Weights of a small transformer language model.
Size: 8 layers, 4 heads of 32, MLP 384 GELU, vocabulary 2048, 1.59M parameters.
Each number is 128 + 32 x the weight over the matrix's rms, rounded and kept within 0 to 255. Layers, rows and columns count from 0. Numbers have three digits each.

# layer 3 attention query, 128x128, rms 0.257, rows 0-31, columns 0-127
136074110114159140103122029106161111138055196125128089090082127212071118158123108146107065177121113083104165126053141169096123140153094151054120116136136129162101097200201079178136137107128070123108145164097075109091107129128168069196144094177136159182139086210118123081151151115066171103150086118164129150173089110118188119098094076142192175097149151197199157197098198153148076115172
197086107152100110086080149177047074165121164120187126088099139113162164140102131161175155125090092112151140143111157119103037081111157094131115151158182135142176117137183146131159137094111102136131142149107164064086140103117143066154088192152136140162096145090138132148206131071106143116094090070134163119130183191174128136070180086110136184132105045120159103094154158171084094116165
105170136087098149140172129164107177025106063177161089113090135013148092085139119139132129130144136093174104144166156150084127111124139152134078103017165174094159141172104109163044128159153186138067175138133115151134128107150134145115136111112119115141217156187142083172079139118060120143116169165141152149082090117148127150130112142102101139144075147222130083082150135088165164128116
081157114116118048116101037160159103090141118125140130065176145069152124139137122128092175109137170153107081103162138172152173122108071192125188146093141137168108108071141077155157145145163175186100076131150095140108198130140000165135205133104087109142111093150173108182193080067159141098097035085073135133144121172113119132121113136131072159134133070178143156123198143089127181177133
158126138092130091085138087087076100145181144135098105158109144168131144107128198164146177144122117157053186165175122026150134108185133100072078104179086115095159092119169122095140205120195138106138177068130107137140148152086089085219110128174144170064104091155081117072130120130212086080067131126140074068133119172215200128158086174163128135085159126147075139194096135111122160162100
136075136126145118150147137112113098141106102101142124132099163190056121108193117130140113115126179113079204103109182124122142148109127176131104111058124148103146118140138145139106113134158038163163171136108172116169151150109137090138151089088157068136179103110071162118118122150117136153135165130133146143134075112102163128088098131106104129088136159149139204101141140155123144131083
146115126191134113145156112080125102065138145095143144092187135180119121134154089144171171058078066131140175105129133128056075204146087189058100140106140093153058106095079092116120137188139114150125167155126128110186165157055137141156139145105141125145071092189117205110091103172121147125166088115174105121162110128041178145164170173151112131138102172098138121115173121154125187106112
143171166086144177142177145131124127130179156148079133156142159096140164076078116143137140177122114072103126151084136137013104157165133188094042111220177085210095156158130116087105174136189111134132082229100084181105090119156112147126105128108154100161086118092132109071129117148141132157039077100165206112110145113125109110123086173211123090067077144076191144071106124131146149132122
133156177091106113115100085132068154128150091193077040167122146059134142102157112107109101103140158119190142093121171113115129209187143094103176113047150189205104134088122135147174134157138171140131103117154110103124132116124127147072072155166139109127128143088145133159116137139119124156097100122110141167146121129155161105121098139110104140102159086085164155087120146118144149048135
190178131141163151137143160068157099090117144128097129057129141137162144117125167122099167139104144153127125105071171045107142167078149083083070116133120112135109126178088153118142117111132091143143131142071091179106118161189194127151157158112122086114130148183134195078074147110148113123133162094106146124158066143092160096092130124115119088130162135179072180109111147123097101069171
112142137123131112100205139086136207122066142184186124205134126190160115072093167183149122107132112056106221079063132113104074187095100128109135216103105142107024097056078199046178146094203153099175119148048165084116114108108140073197116186174094166113063077122098134123157112110156087112118092076122142194168126078083186102170149144203142107199080152081086065136176175143128163065188
189122149106049131130136184120130126070139141124180127096214124149215110154162123172112082107106131133134149135118124120192117105146110119113117184098143137100187123085081132203067116171080133070174105163134172136193161115148106115103095139163110142097192119092162114155134170124120136178134147081155070111138140068062111129124163093128103108089023096146178118097068132056123163097171
114168136112182121090112129163186155127167152096107068102153070082112112109114096133189084103151162150202129138126120125068076181145096095093115130150102086083173109210123123076183131127119172129121098146108197052058159112152120180130101113052157104130111098109098109111105131125120136128186128108147179173150160063041141187073107135172193117105122220157135102157172093110189212092122
096090097115255064122152106094100128173135128142088123075184181061159121110086135168110091189158112123120147048131132139169130133171059109129112138134168145142075151133115108099123151118118092000166166116145140099093169183185146092138151127105023138109181103112207137095085093173109162178111141195068118084099133201128122168058101073123128148153175142117131198116137147099156130176116
177084118099136088126114158111152161137171083128115188138109149134145119118056117105139135131124087134100156148105140131137139093122168171053102140112204102091134090129132129121136121178140141102118099188099140170122156106193133149110154138088139157157102114144179164148139125141132123105135139136156156117168120103098088097139149101129100091097139172171154115127099038120067119144127
119177176040152213093105114166107153143150092164112173110150157097202149134088096093119084114159135118127141102169129138188152090163090126172110116112082125168166120075111177118098129101073098167132138137188120125121162095145069079132130183171090147129134142119178143157146120135107158175080158131094084094101116157132064150096131100113146121091186171131169113092092074098063130183092
150095123116178083156118175185092145106100148146174136106109117099124077101144177187075155136143143169117104089185112130158138169138204078164131152120183140149155139095097163145151088137066191080148148066145126209094128197125099196059171125122110068130109145097181155174105059128049095108127120148107185180137085175133143117110114064096069124166102131177117132118066149065062095151141
125129115148116143126145154161102133124083157103184163165126150127170128130090119145119138150105066087174070109155132125119161137101114077133139129112104122068112101043194129107144125065131110105225109147107114088138195120159161109193113133108187101161127112193123153127129091108180086143147064193100145182105151091111084166150028127190218152097131133102125177163164148066134132078076
067098022101121148119109107181134151135104041181144138090134116142110120150093119125113104194183140122167081161165123134132130128190162155105142087088061115129138084057138099134182091178171127127088174125137153119102125143095095133126111133173116115083138143162075135193156117078127134168221132122132115137092160090132116153124130153139096123180156142115168107120175156096172070109148
096085085175146148095097156167136138136181101109159115134157173050130147173120118171115150099148079129194056062186202152122060146161169057154162112148110101177126107132082119200134157085126159135068057143167113080132185178071095114118088130119134111150146152156175135083085119084162098127162179118046175103128185162145130149084209121151092136148122101167104148128093076117122119056100
141175071163111076090114148133108077110108167170106103113127076052156086057156189155139111212164169137070057126147109133102095143092123109163124152125121175029087186167132143147193101146097150177101094102121109178128206163156111163061142128148127143067221176162123151129090152104163100130097126141142147096053178089095131163115085122146142139154078114167152134081131114087144202163120
090102076117173169199094117174138136106245128218169109125085134087082082139118124140194101079098089156150139097166153096196114096190179161153153075113195133100156120174177086184120146146097197100152166094138124142118072110095072064112084057088105160175146111106173105108185110121122143147151113169043130173123093175162168103128128120146111081103058122119105067188096101030121169184171
063142123111088111129119050085123084187109101100114165127160110100164133106088193162132223062113086108132187109124148132115110113137171108072059119147170153097073160110121131104105171137106109183066116109133192129123132128109134176115165199118134158135076139168155146187105137090116155176086106176163096193116067117178070116143068143072078176179185150207131156135109077167105115079167
134170161168092117171155150164147144114163111149086153145176210077171143147089125148111132088106122142162148171167156128150149120137120081174062058133163069109128094187136146157098079064116118178154195128084118183105081091112060159135153186085113071096199114041123135184191136103043013112100106134125208158142103130133192130099148113096103167131121152126142177096115123115103137060050
141173122167178157119150146117145198103125066104057166096107172158125140162141166067133098099151107096084138134144198109112081096115159189137076150116140116087053202088140083156183116071114141156130142196147143116149115106121104141106134119110125118137197099113091202138086086123100070107136089119167075146117160184157121189119181153163126192143063111131090082084142115152124097168095
078094104147115103186154109132139150180152110139148199116095146156114143166121116121090144124119102142150137124079096092057172134138130171129113127125148065083061093150180149130177070173156077075124172150125120177154108136186198145122116094159134145135094145097119121163115079114106139129128107141154134073144195118097059071166078148103109134168167159055124095165085138181162180172120
183162180130150081099118134051145166119181087171122120130121121128123184148164092146160093154159148172136196138059125091122161127150125115173178178102136153087145105125128155132169115120100119143073109081049126114173170112098072065083158105148110163118074123142102164116112159092150125134178131142168135120164086087128140047107096076119176135188134107103174156138125075170190148072083
125069149106156147158114144181101107143134156152158218123080125111130115113056079154125121139145144136134141072098143131166132140116114128134129151026112122174138143112081139116124079137184107093155190074132159109154082128140142168061106131168101106131183118091066086137177125129118142131078138134139125162094165182146102142152092117117102077114158097106168167085164179160156136143092
118117158122110119038153141132155100144061116123107102130167154138076167160182132138103115172134148124080077156150187103131163137139147082112147133138170128153048146105170135167136101109132108103143132149105124200084108103095113137045110051179101090122164148073119159231137117171101140119156077224151163151167137018163098134135077126151131175172118128112155143148106139142060136087123
121172142105154176118145142152149158132165098102150135120173155068187160118101157106139080140180135180112139128198121091147178205156089109127134125114085114165178129156102155133108084082150130085124101176059075198059068093177075144114173061142081079097108106147125170143154137148121139127152158103091144143145109177139098086050130118154126075147173124206092095170067133123162028121136
076129128201142119157133098057146126121188092134157144085108153074133229188071131160135122135072116129135158098180177151110102161137212109167099117140109162123165126135103146165160094127149060203165146097117108076207150109136101096066168063124136182128174089124108129117098178166109133093110128156168178126096131099176112151134062063182094098128124127116133148076130104081197125113072
116146100147182177148151126183102076143182121163076170121190141153141085132128195096182139133133182155090091121143113078134107122179191140138099115208163078146150148077150129157134049240146095095161167075082132156070143115146094083120082143148120088162159093180068085153107127121091089138059100086097131161079122071159137167100161072166054107121062131205143170090108096110096097137128
# layer 3 attention key, 128x128, rms 0.255, rows 0-31, columns 0-127
117118159065141144114147075139124111141074095131147129060115084209060134131131120162150101172133131150090144120096193128098156107157123144035106142092126168206169138160191054147123170070100105115127086090116066111085118155113096083184187103156151102141156118216124097097149102136112224122147071152154161145137103142110139143142135085127203133111108108175156150144164203121136059097146
174079113156061127065089135178065079200119174195177127128107144097176116122145141218160153121120055091141125136123157175168063049151144155123122145149165099144164142109187070090122122059082108161113136135066204154084109094129094079098087225141173172125096200091178128097154052071088105109096135102105168071134130167147128176100160105148132191100113055124101185080169183143137140132128
055174157091117147116156121104136183105041112150128134095153100148164123036104154155137090156128103084133120137138124204090162156115087132085069140091120178143142161188069121161016142104098168162121081115197131180129111123163123172126164130163146190146186114141103122156119123161109128106091138107174151205132142126146112112101150166078092125124112138147142112105118112107134129118086
069135119114108061129076002124139093093125134169104189094145160127147150161134140142107188133087203189078111133130100122148155163100114164115126166108120121194122101117175050130118155148108172192065080149076104127159170139101068135185169148119095173192123074107232140127176109124145165141075045098029114143142071188030163125159160108147099192118130103164154139122207105110166143188110
114158161091159121132145079108093095156197143133095108121176105135104139114119207117201143130053167176078110124142090097154171116173178137140145081191127168109184109118159126133084152140167141100116136084154118160121128174171127046172118116144122153103128125152129097061148173126162069146025124126062129104046039176242125092112098165099063101149175069152107168172149088094157120181104
169156169125186125142177109087140130080131126132112186124055165181091114132161106152167137124077126149085197154115137119110176121077167158134137113092137115151151149147087138146170105146179095137138203103120091156187091078167189124088140101134100111117162121109062145082131106146065128101125162118197126113151094126120147149073122125108161099102106132112137183113124112127108176093057
108106106126148130193138121102148096107110118111133146077120118092158118173136108159147109059177090187124161120089141119118101135132143174107148163108164102173062146082064095146114128171139084165167105125144189083144133136053155115116163135122123091177109083151152168137055132126131133105121122104155145132216102170056108180165169115157070133092136161149149149091156085122127133083135
107159125148162123189125117165111116146164094117034113123167139115122148085073107062175161180105138074154125086131149134012064108141151167103101126190172067160148158182098135088096177112200096120107092255104143185148133094203124122161120122105142099200133167152172063106159106168106147126086115113200228095125194092108132070152108118174101107003065112086209134072078110086177108152094
159137222121096096124094086101163101124103110135092125205145097078043135117134079153125140156151157106218159090135140137131148188169146134139166173086101123219115108097130133138110099108190166168158152125204083114109104149079077187036102154114089109135139135117135086109146184124125145134134116177114126117154123122104135101169109108089100132139134113103128182088095111156174085080152
154156151099178128174151168120070118065157156072093132122185158122135141123143153172156175168154177095076137134123157126069165148146106152107081118145127110121106077098044141119119102103069137111156092165111107164151131171178158197089181140133138055129141142183165182067061151091154092142131150077116145119173060169126150119097141118076117164093162115202003166125104148140115093040109
081129112146119123105115126118116203090140092172160116164150118143179139069095173154164142126179035135137147091174068131174116210093158100162091228047119146101093114085052115074132070095188184061192107115032149124105095053130130077098165136135095139091067061103144135152186078200083136155146107046119120193150115103138159119158194096188085096183119125148175098080169197104134133095202
205145153148121220134073181105106101030106166110165128083143135154195117111095122112150125088073090172125159137067129138127160057113106102146142149114194177107144140049151162174071073132087166083143063175102197123173144126124103100102065070153183191112171117173157149132191173116159166170119149097180064085166146100060117093126150114123153100078066177123133139093102142079081203095166
142212141175145149137107168142163193164150127120149057104136111035098088120098089130187072086152169088220078128124094140089083216129141101089121082148122064079130155198160094102158177111113113086161102100113152082063129124137117140139130120102109126120106081122164069167154122106152120148163131156149190185137093121073174162034154140180220089109111179114138140125106056101236171135083
151120075089210087131128140088129191161138135140090143087202100090144132086131138164133132163186105192080151044144168105136177136187060115182100162124118165167053165138125054084152119111096109012154113131097143074085145176175168132163195114147019130124125085121186080102086126132097169112081106216136152088115105185135101155094115122123111126106159139088136159108130135116178143201060
147130165123150122187167139085152070105128140099141116158088145138169111130172118116166146137125045154137145128056093092134142107166143158123117159210186077134083139097106130082100140139153084103076115156072163159148142139148107123158148155079143104136035096086142173158139080108088100136175137131195160141169108076117100086103168153159145106148078164137185078148121077175088154144156
125209186057104207136125120184153161173151098095091154077222170159156132072133090137135092134115102129149139169146078097176159080142028138117097087099127153136120114140159115060087148078167096123112111169147135077160160071163146125124104138179167156108158149220153106156110186072112156139126125174078041107110121162136094151101090143105138131137134111084135127088151122146096108152101
151136085099204095134134093142117061096091143154176146121084099148057066110151152185131199153163089120135097088105133120127146133084139113121112138082166135091070116132075108108177091127114125030180147093095099163087076164109173150157134097120152097145119186156140147120121100153154136131156084153146179137195054124149126148189116106104147184178134106141092142190133190116106100135165
095120135110144141118139109178100129106143171068118181144161164152175150121046137177092135097136136102158078100192138153116130127030119063147077122209098110080112138060160118068146081013133147096227166181146136069152148135155160136146146118110180107166128146172145142129125147118113083137131105180072096121104143068167121129167085109161208134097150131088127161150163158084116119109102
088085169149116182148145070214149142155130058143114122123129107134108127131089154101138100147172133084134094146154148140090105160204149121145152152106119059160107096095156134136207096204115158087123093060107109143120108177107116110104139088176122136156124120192112119165085135121065160144148106122113124153077191101091103132130172126116109124200159107132147067139136132187153093100132
095099100196062150130111157134131126149158118148102102092169118096152147164112118117132165098172125080175083107158178103091090134133137095148135094182109108156182104140117105117136094098058144145142092140165168126125154110104165090053103185109091133135082162185161150120062143113134167125165107150091117154148196158160142131128156167186153134170094086112040141157173105113198088069130
138155095151120048069103133115140137103069120082126105088152130111138143125139190159084158191175196144091065095146082162120090119057112150131118193152131205026151222137132116148229149199091109126121081045096165102127202192154137117088116168124188145126196160134152102113163139072124092133093153141155140127072162062141104146104112102153157148150098127159053125051130133111170205158092
104114138099140123187118124149110139119221150155184142125043125158087076171063129123153088000118084191169149154133121078153108124148188172121160071127123129115172131117165065174153179128126181077170092187134189137139085140072056093163105057101123171100171093087139081111176108175158098143156070141082135109138078177179133137123167160169127160125072148109133122192128089096124100153179
044109174100105078144110054074139103149068137112138149088140116131188115130110167168136156118130055125149141123110134098145108055148235100074058103091125137125110133101124096111125180152140098170101103127159101124092158128110149183100162188119144164136072134208129156184100158084094121065064093186156177175128051142214085116195095171125109186168182196155110120162096021148153163093157
134152162168127082119122213141140160129179113108098161099117189082149153179148129148155158078062149149122128127121186155142129144141146099138137036107127071126149120143131123122115098045158095154154150158069132135103079058173109173112141125072105101157149108023112120155171071117105112154073159098136199175162153103144166119115110119122126151062194097158119152120133104154107154059135
137170074151150125163168168139157201117140124130072134061112225127113137148095143090123098153166077086081099132146188101101083155112141229185069146090106129127063217167136095114141112068106133135154196140171148137146119081120066073133105124133120107155198123161095190124098080163124137118168128157090130074121143163123114175089175123146100221095087108076080053080147123175108086095097
125128088141146118170140155177131124153154101156162231053117142134118103145061129137014151159102131123108149120151135142126151089133130140185112054131145060111109113099157137110186082197113097051120117113106158196167102159164147174121136059101116155167127142052095152155101081105094149144153114189160176097127156109103073116185088173091076156171200116089141107164135107156150184168098
165128199161118073083120125069173178094173108143119081102132125102118195160151085128104099168139138161129170088127135087172185155174189129170135121128144155100106067067103182129170145108152102155074067044033112097114179089147081100041116088156108198090131121144163203117165196098120152083175120144180127133163121126089144099048112143145157147147150100108106138104088076193109155124133
109105114121131146134153068156085135133125059148159140146084141117087082091078103137113128143107106111145209075153163165150116144112128137158114134033106118139124137116146135096129107145188099135210164125150127086107107119160177129096180121154148122128166144073137106091097126103083129157092162118150140143106153153087159120166114091049102128105166114064205168079167219159156170089071
135101139113113063140138124124158119155126112083041109161160158147103158178190135140041108167129117091120089138140143150115167125161171114114080110117165131143088167063175164205147061075099128086153163149143151169107124123086108133112123082121156130111129105107117139177139120179091164132119093243177163152141125013166136121116129074137139136177143120083170121177088115142064031051155
073164130103162172133145155097203230111169138136102089157123143191141181127091112090136073157177152108144159126128110124111171126162138110161113096154086110130124046159121187106119128078159100107097138108065026111123099090147154071241199123167114113110074100118100129113102085133096133106174158093116144133172105125113149102062139100164154083157180126194112116149142137114104096137178
076111127191106097156165081080107131121146122110136133162116094137157217192068120148095141137115095118113200063164171065098138130081224148148124099122129121123132180109158120163162151101210068197123170064130152095177171126109129083087109075116102177166128082140054181131093179147133105118104102115143135162065136116150110094099059107189139112103099140145151155090137166094216212064120
164127123134139164125183118200117089129135127155102120098208117124104140178113224181193136153088135128010101201126109119114057143161202144010118124195124050132117155046150135145149120189113082098159145094101122157091190127118088051135144075130133106113174079188097112109139138146113100123109130063156147133073109080126198200105146143143051039142158157149153159097153135080106124094112
# layer 3 attention value, 128x128, rms 0.214, rows 0-22, columns 0-127
135156146131152165189166181181124162045161105089088106176140081115014104063202108183097204119110103082150154167068127089106195142020182167096113147133208147150076171152200140057163200045167149132071062038157169130125162081119178088155121127110140079118097168150144071133096113139149028149108161129144167119137104146086165168190117169105148105205148117070123142123123131113024162058118
092068081145142085097149157123232109141115132167116205085141131151093075127136165159136136129103093120167190106156134169142134110139124185130099120133179085060108065181146160086099116145155067083130144074177210151176112188136166128104100157134107122104165091173127199182069007163197181115050169165090077124101141149104143145201078070179110108107098065125092153102068144123081144123176
187207127145117171080115124110121073106184145138068099167148105144132052074140164093168077134141131102078187046091041150195088110123115133096100062121149183181141206131105080098120169196117168132132139022232107058166114029055116150137156111124111152133095087149119181143113124160133090221129137134127211138105083120152185122141180121101145135057105081123117108129213120141095193116198
192162117117041095192188116128167133030145091147156148102117052107204166063078172168061093115071152171165150063079180070090100067071138110184147116153099108112192143153084122140135081155159148184102133192142160107130110172092140100217138162155133136065117064143093106141227128135150238142105120130148177183158130134122114173094128111105105074169127096117145120110107125172129067110113
120125122107146120089091105141140155084126154091148095158221087109188166225170120139144135194130088152108066063130173135106162058102110094147214173110177081114149158175132134104128149135083179202120070107108120115101170134175173132138150139104118104226108130066027112124179102186143149143102134091082028125162235135091141107098123103102164122140115184000139081167179078097135132091128
099083075139165138139023152078073097129151134131138091129140103097149131109116130186102068120175124127162175106100039157124145114073130117190157110122071070170066206146177152204131176122103130180128151144093085152161137194075108065091166110126143139133079156185168155201169065080151105155125148060135161170151097153168181075123082193168098101108135114016136169137043174161082146123112
123137245169179115109126132181124097088120159158135088179092120081077210155031188174098082208121065118132157139075092143112063085130044132079181150118143218156109104130069166055121149112094056123174107112098094142089058090162157096136145101089057181116216058058106206126121145083186144061084128135130192114142186149155173182144091159137137132139107188133083099167150134158133120126150
148142121109126136027139130080160162121116121177186144126130167083102140189158101073185174086075026136160102037160018137042056091181127157150087083108161112183061140071144180133122186117142115120070138131122116057105156110131213151129141108122134124126114200108126150117091144160179144190141076125128084141126165098171079149122151141130128056147144168129138238170098101150187068173172
201075077045180102147125118155095137138115159136180135070114112153128233186127149157102082207104111116130105083186022143141106126116152124151130153105099129155156159112149170091110116114160134129112156116196176169125092029072197102140166155143197145135139156129147102162143217014170097167119127128081140149078161126091159155175137066135136104111095118139100070140116077100167128120042
124121075105066082141151171083206133179102211194064119147137125075145167110100155185095092154083170086094177218126137180216105155153121051140104072202139174119120143138128136172117135104145100140222133100159134113111091117108111141104139106145098138160118166115176180099112095147223129216103112105106113206115146154138042092125109098068147097116043152137185140082110114020086073094146
122087130069152086108074088186048177129176098184121134146141154144113103131119109122085165010138110228112147141068165180138084225076161166131163142107187080243131130102070145172099172108148096110075150091132068170099142147139113143164074147179096079130102140101149150127148126145092138132105154115106134172111132067081093104070112158147160163093097163155081104140107170158084187129136
115069112064156145148157138044095085129170157144190147125142091109122209089162094123217073147088100168184101179190141147154078151116151083150160127113142096083104127119093125150173136109099143099101057089115110118165148153102161079153179138172147164073194110104115102133100063171141139170169133169091133139087223118130043164157095136100150129059105074148149114111205078162140149079111
206189162080094089119130093215153145106184105111087119102122160093162079111207172124091060110117161039079057126177208199155104152139129191167089093111125167196152139122074141132152086110189121119169087144119148114087084214126112068055138086118130096178119169134148166103128117143163118073103162084122103123075078160172166113174178180054096114186077143140188070107085066092134224166063
090077117186113186142106075144084059161083080170085132145138139114126206110214098072157168168176159096143136114094143141151184134146176120154067103146164146161158142120150051106134128082091027118255100107126046111027103167103166130135070138128117144159096143145141154160120118197157035181126088094089094122094188107135110255102135185187123156094103155135167145127082112168087108154057
159160115092026162142192088091151166161143124141115168119165095066126177171096175072089099107146018159147101091161135072216186046102112217133107103107111121065082152149160135085103148104113170189194170139088153174185127169167133151127134199127059126117121118119186096145083087162190173168136152140143179052087123152044157102093141104110089131109122154169080117095088077174105114134140
196109196141138189167169145099095154213109070113120159095137155127146173111138045130143186066189075123213121118129182138114139064094156170041194179155148112057128149083068171162060151110106069064143109122139085077231132080100131050106204142144091092172128140101104161165166094113212178122078121156131096148116088140164145058134138077077157178160121099241176132118144119060135156158059
114155086128141087158126154137122152141118089142094110114044116126109135161170182094097152111127120120166126080125114131025112147148191154144112162092078092133144172212181255103151115058089119061157072165200120141129138093152105114150179111116111203055156129092188115079080100138173092089132143032059125067013151160145161146153138186109092122166175154091139162119145075176144144104175
176094153163105081166142113138127232133116148162174164031189155103157184106079090118106134163066140164184125090109071146133149162120094141100167110068122156129142092090128121125103177173140109092131070160200127128101065107177128115109105146145143124150086073226137153127122194125071086113178082093086137173192113085191129183053146045141050202098107044121192156068111122076082136110168
120129081051119156037095164118180148163184133074151214152135137133149177112102096199136094129084130088113141040144171177095183175179115129063062204095106138077191084117109161158080171170080150076124178131159111126184126121054103086149148107052105047155152110105183120170136160116122104161172124112171151128109118120138014203179126138164136187134076096126119134159076138135094156088180
126140147156119137230092111137127097164083135147218048135110103124188146175169152151063114111096141096091105105142095144153156206142119073104147182148097237176169126128075153080113208123123125127102144118090124137168128139105052168157152112120100101156176204155113128091065032255124136125173088198120119100157087118129143109142070079156087064076089085130116196098098113078134176092104
169200104131161216165058069154094126116093176096111136099133185110048090121083149067189150152054163089127145058141163148157152046197140096113115097151130143115082177118087118173167139060113082160118090102087154180146119127108155125130028127111098125114139113109080111186153183137150063105221123155108149216104090217146111143201112119102157138169112101188124051079130190181116153157136
091101132091102117154190161103129110080143149096208115117114094107124079105177110190108093144098150079113143131117067181139243146140153134098224209114091097116128134110132172194110113093119166190115105200072089168113179120156186101122189048055084103158132127102100180085111145097088087168048148208160148193057101094141067170139185111255173161107068057152116093122126090133100111148119
129184107150137133127213082046098098125202076125142226124148171066151116079130063123145092156125137229192128073145158084171148113145070149099129171163123107188138174135169162115149105160130132130111091125104141145136082062168050085149119154085161151152138183153112229089099042105216078125155119096136116199154108087136084104120087064151152120108125154063109130194144102168178099103060
# layer 3 attention output (transposed), 128x128, rms 0.766, rows 0-21, columns 0-127
211090130075169218107140094179117143135105125185182121042183182199107164147083104153138035182100149207124121089089199127183160183188106172079185059121103116165129079063181073205115067150076090085166172138101060128104147128123054090141168033157125130152251080171132126106131169150095206098185104134102086118154127144117107116078151039113098090064102095168171223098124161100136111087078
117118156155032160079132181129138131104117047091102102168094080112133208173085096071105097095135147104196028191069185210104133089193068072125213075080107149151179086152155120154074195088114180156099067167173091142150110103034177127163122120180203166161139145110146105063075145136099110103175189106154116144121149094096178071111198166115141147115115138142151104157139185168132075110162
020105123087120135145188110174168180239135094141198240036048101123146169128026125140043111201128073091096089130123110192079213153087144094160114089133132089082152013125181142080149107090182110064149179099104136187073156146146167145120139044180155139181140091111114146100158067103106207064172131126172153167100104111124119101091087143165131132162203193151140050136137175122187114180048
205157083106170097171120101114143115180091140142001105175190133153061108180203108073137142119124120088137099207099152119120182126156130143170149092107155122133078126196144123092118131177129122017153130122172142145098150158101140122139100037100099094192094102138127077188094119211142137165199099255190049045115102061154168136199062117151131115156084188064109108195078122127080092141097
155156130129132079150161111129097128144068103119081139099145141197023141109104141160143191202136157047076156176127146123041137158126190150177060131042147186157078156091092175149151163168176026136132078130095129136170146118102095071084141171174126093131136149191077188129078176146084073093077105159206215148058113095217103086185096101112108113152112069154153208017147202172146105051135
140159166135093199103190165146088167130046122082128140177200068135157070105037158130172171112115072119167026126096123190131149151123128122046071172168206130046095140130121151145000121134109133066143183130150189056032175079134127222177134139145139157147153123172112183155107173175164135110131126134148162194099108047130109197139090109126111092055080163148058165078153051087190180091107
090130090149101164211129055150169074085124147070191176029079186140097036171132118162126197073142127123151046217149129092079148130108191178110121126100140074102146036122118058168129106237130137178006130131135093139193130155141118162111140129114171080144045196242162163157090126107157112119211093113113086144175144116115067089175209173086111127174121112135100104182101117109127119086157
063163164150119063142140150065092073133096148042143163112190175095103135096162181203126098111019180121079083094184111113095154191066137078139165166134116130077221077153127131188084155132197132115194108146070146095170053075055071054108084109185112135090124114093177096102252112134086172108103164214130158117145166037105152093123246159128139091163118167148075174130147189122129185104194
060118162103101101194166087121163123081152091114000194144187145118201133122162139112131234094004121131046131143104148141128137162109176095071072128100133058170143129098054088161129102149147156157190094148189089151222207149100131130094121067073144136155156121150158167155082062140129186083109106185139070200142100117106118163133133192158103123064178144122104156139134084094104123180114
034202224124128198139201097117138180065070107124113109171124139092112108156123093077052114151162110108150065093230144092149179153119070172101171093110110108189039142121162171084074110095143187169086111150170055114127022086141199131167173146176188082139109084085135147153130119159155121034124096121048158127142118129106130136198053161161171127114188177107148164121150150115102140134119
134126096145107083109139094108146128136151185122139063101107143096098077126060168123111130165125135133079121055119094179133071083161171193129159169194116218085091211103192043142158178175080169126101154041160117142162133126073087141139202043120148208064190165060083078080125151166173133062092125142161118147133164176182091087187128116183125104072063118117091099128129096145201139224168
109188174127135138125110138146129159097142022145080088118144158066075067083172175100173075131174199126029147167072119123112139189142129181131116159073110111111118102174093118117094145162197173073130210202119138157099037146125087122126164098125112101133108125106067152177087122138092178113110148053209171141170039137052167148120176122098054132132158167156141053182153128228123081137186
055117146158170111150143121153108127113136156132127150135110062175089137154083113168090129099128085184168164111181094106154146045221148095119098061096059077085148180114185130119106129167101103097150196127154103110098118176083187137206065172137165128108157167127133098149102111024095111151085119219168145113105147086127069111183000108106094192127199147125175148118117198085089146150242
099125155095202131050090128117126076111125134097196056122045055173097136095123143162088092147102060156098134037147116095115176247139128173068165152084079173144066098150075182174126168192076167143078022118196191094117097157100179182171149130179130165157124126146165186115115150118141192070110166142054204187185058176108147082112123019077074187159126175155102117133073144107115167161176
070089103184195094138160114112076150120107124139085072129137154089140152116131078092190143143149111121203139120154211195042107163169167118134118197076144064149098179180105099173117148046179166069115073164154078020083138072106143074087107176145113142177040131181172132082127133110060174088186076137187064113139133161106150164119139113197114198191061096086140076146189228070219134121103
152138142158140157157122112214128119120094142127129085216116047097099074081092150093138116192139215103115130095118116144077031255140138051092093109142076087192203150161140126084212138204117131091156056178079104084099144165144149125092142109041127058097123180152135035123149120093104109200167138088139153232153221099046112097127107150184160074091109204097206157105114112115182041143212
119171169070142085196164105162206182086120156117151166123071105145126066100164085119140072059069063135140236173096129181157137059150179113085134050092123159099145097105099119253090172133113125185183138146125119104107094043078061099169139158095202107140175092161113098176201148136084110166155099145172140218140091100133193103083166113137113165086043143163136101094111151047107150120160
058119111174171190066103153083107137131144075113122140183132121071129150185151156145051092081070100092005069105163233053176102141114129162166092062096125167073122165195113105140144107123091080116070144166096152128190127098190119102083183087068060199150170115154153115143116133148102111199133170184086173169088197127191118112055115176151141161181153191141153113169132000183162096158104
086103126170120064135143147084138102048047171148126143193104059147123112158202162098040161170131187124045102169106140189163132105043133083167151133129109148211121119164117174209176067126115155084118216095113073076117128201120128162131184127176091154109212088113106103116081099125123099117147157097085066149070152125108211148105121144087170088155152119152072115152237169104165028112169
066104087156132152116173133154128134158153135129119155205145164255107140113100109114161144171136117129058092154148097155136104069133066249062097106182117030227053172135162186152103066133111087129117052222081158166098094079116083123176161153115115147119109113072109134163209122115092169087104115119104158103130230123146026124119167139082149129123108095092163056137188106139103069225183
132142165129073093157131125050145117039147141165208142093147063137106172164180126094057167162137179139122125144116072091116206108129072164115158154113135093097137133156133175132127127229146157060049044175100095152140161152174055109134134140123154160140111068171162092087124125081136172163125163015211084064047109121074140126113058148128049089113152143157190196160079120063217255176129
131065194180102115152170075093071108198097119153087165189215026088124109154116124110148203151108142191087137123097189161181141160166151133157197050097154102180108064100132124097090127233153081123100201082099131038088091118075037198134123173102090153129062138091182158162198148085121128116121084075102122133142130238145124118130158124040084124117197128058098223108174071226118055161143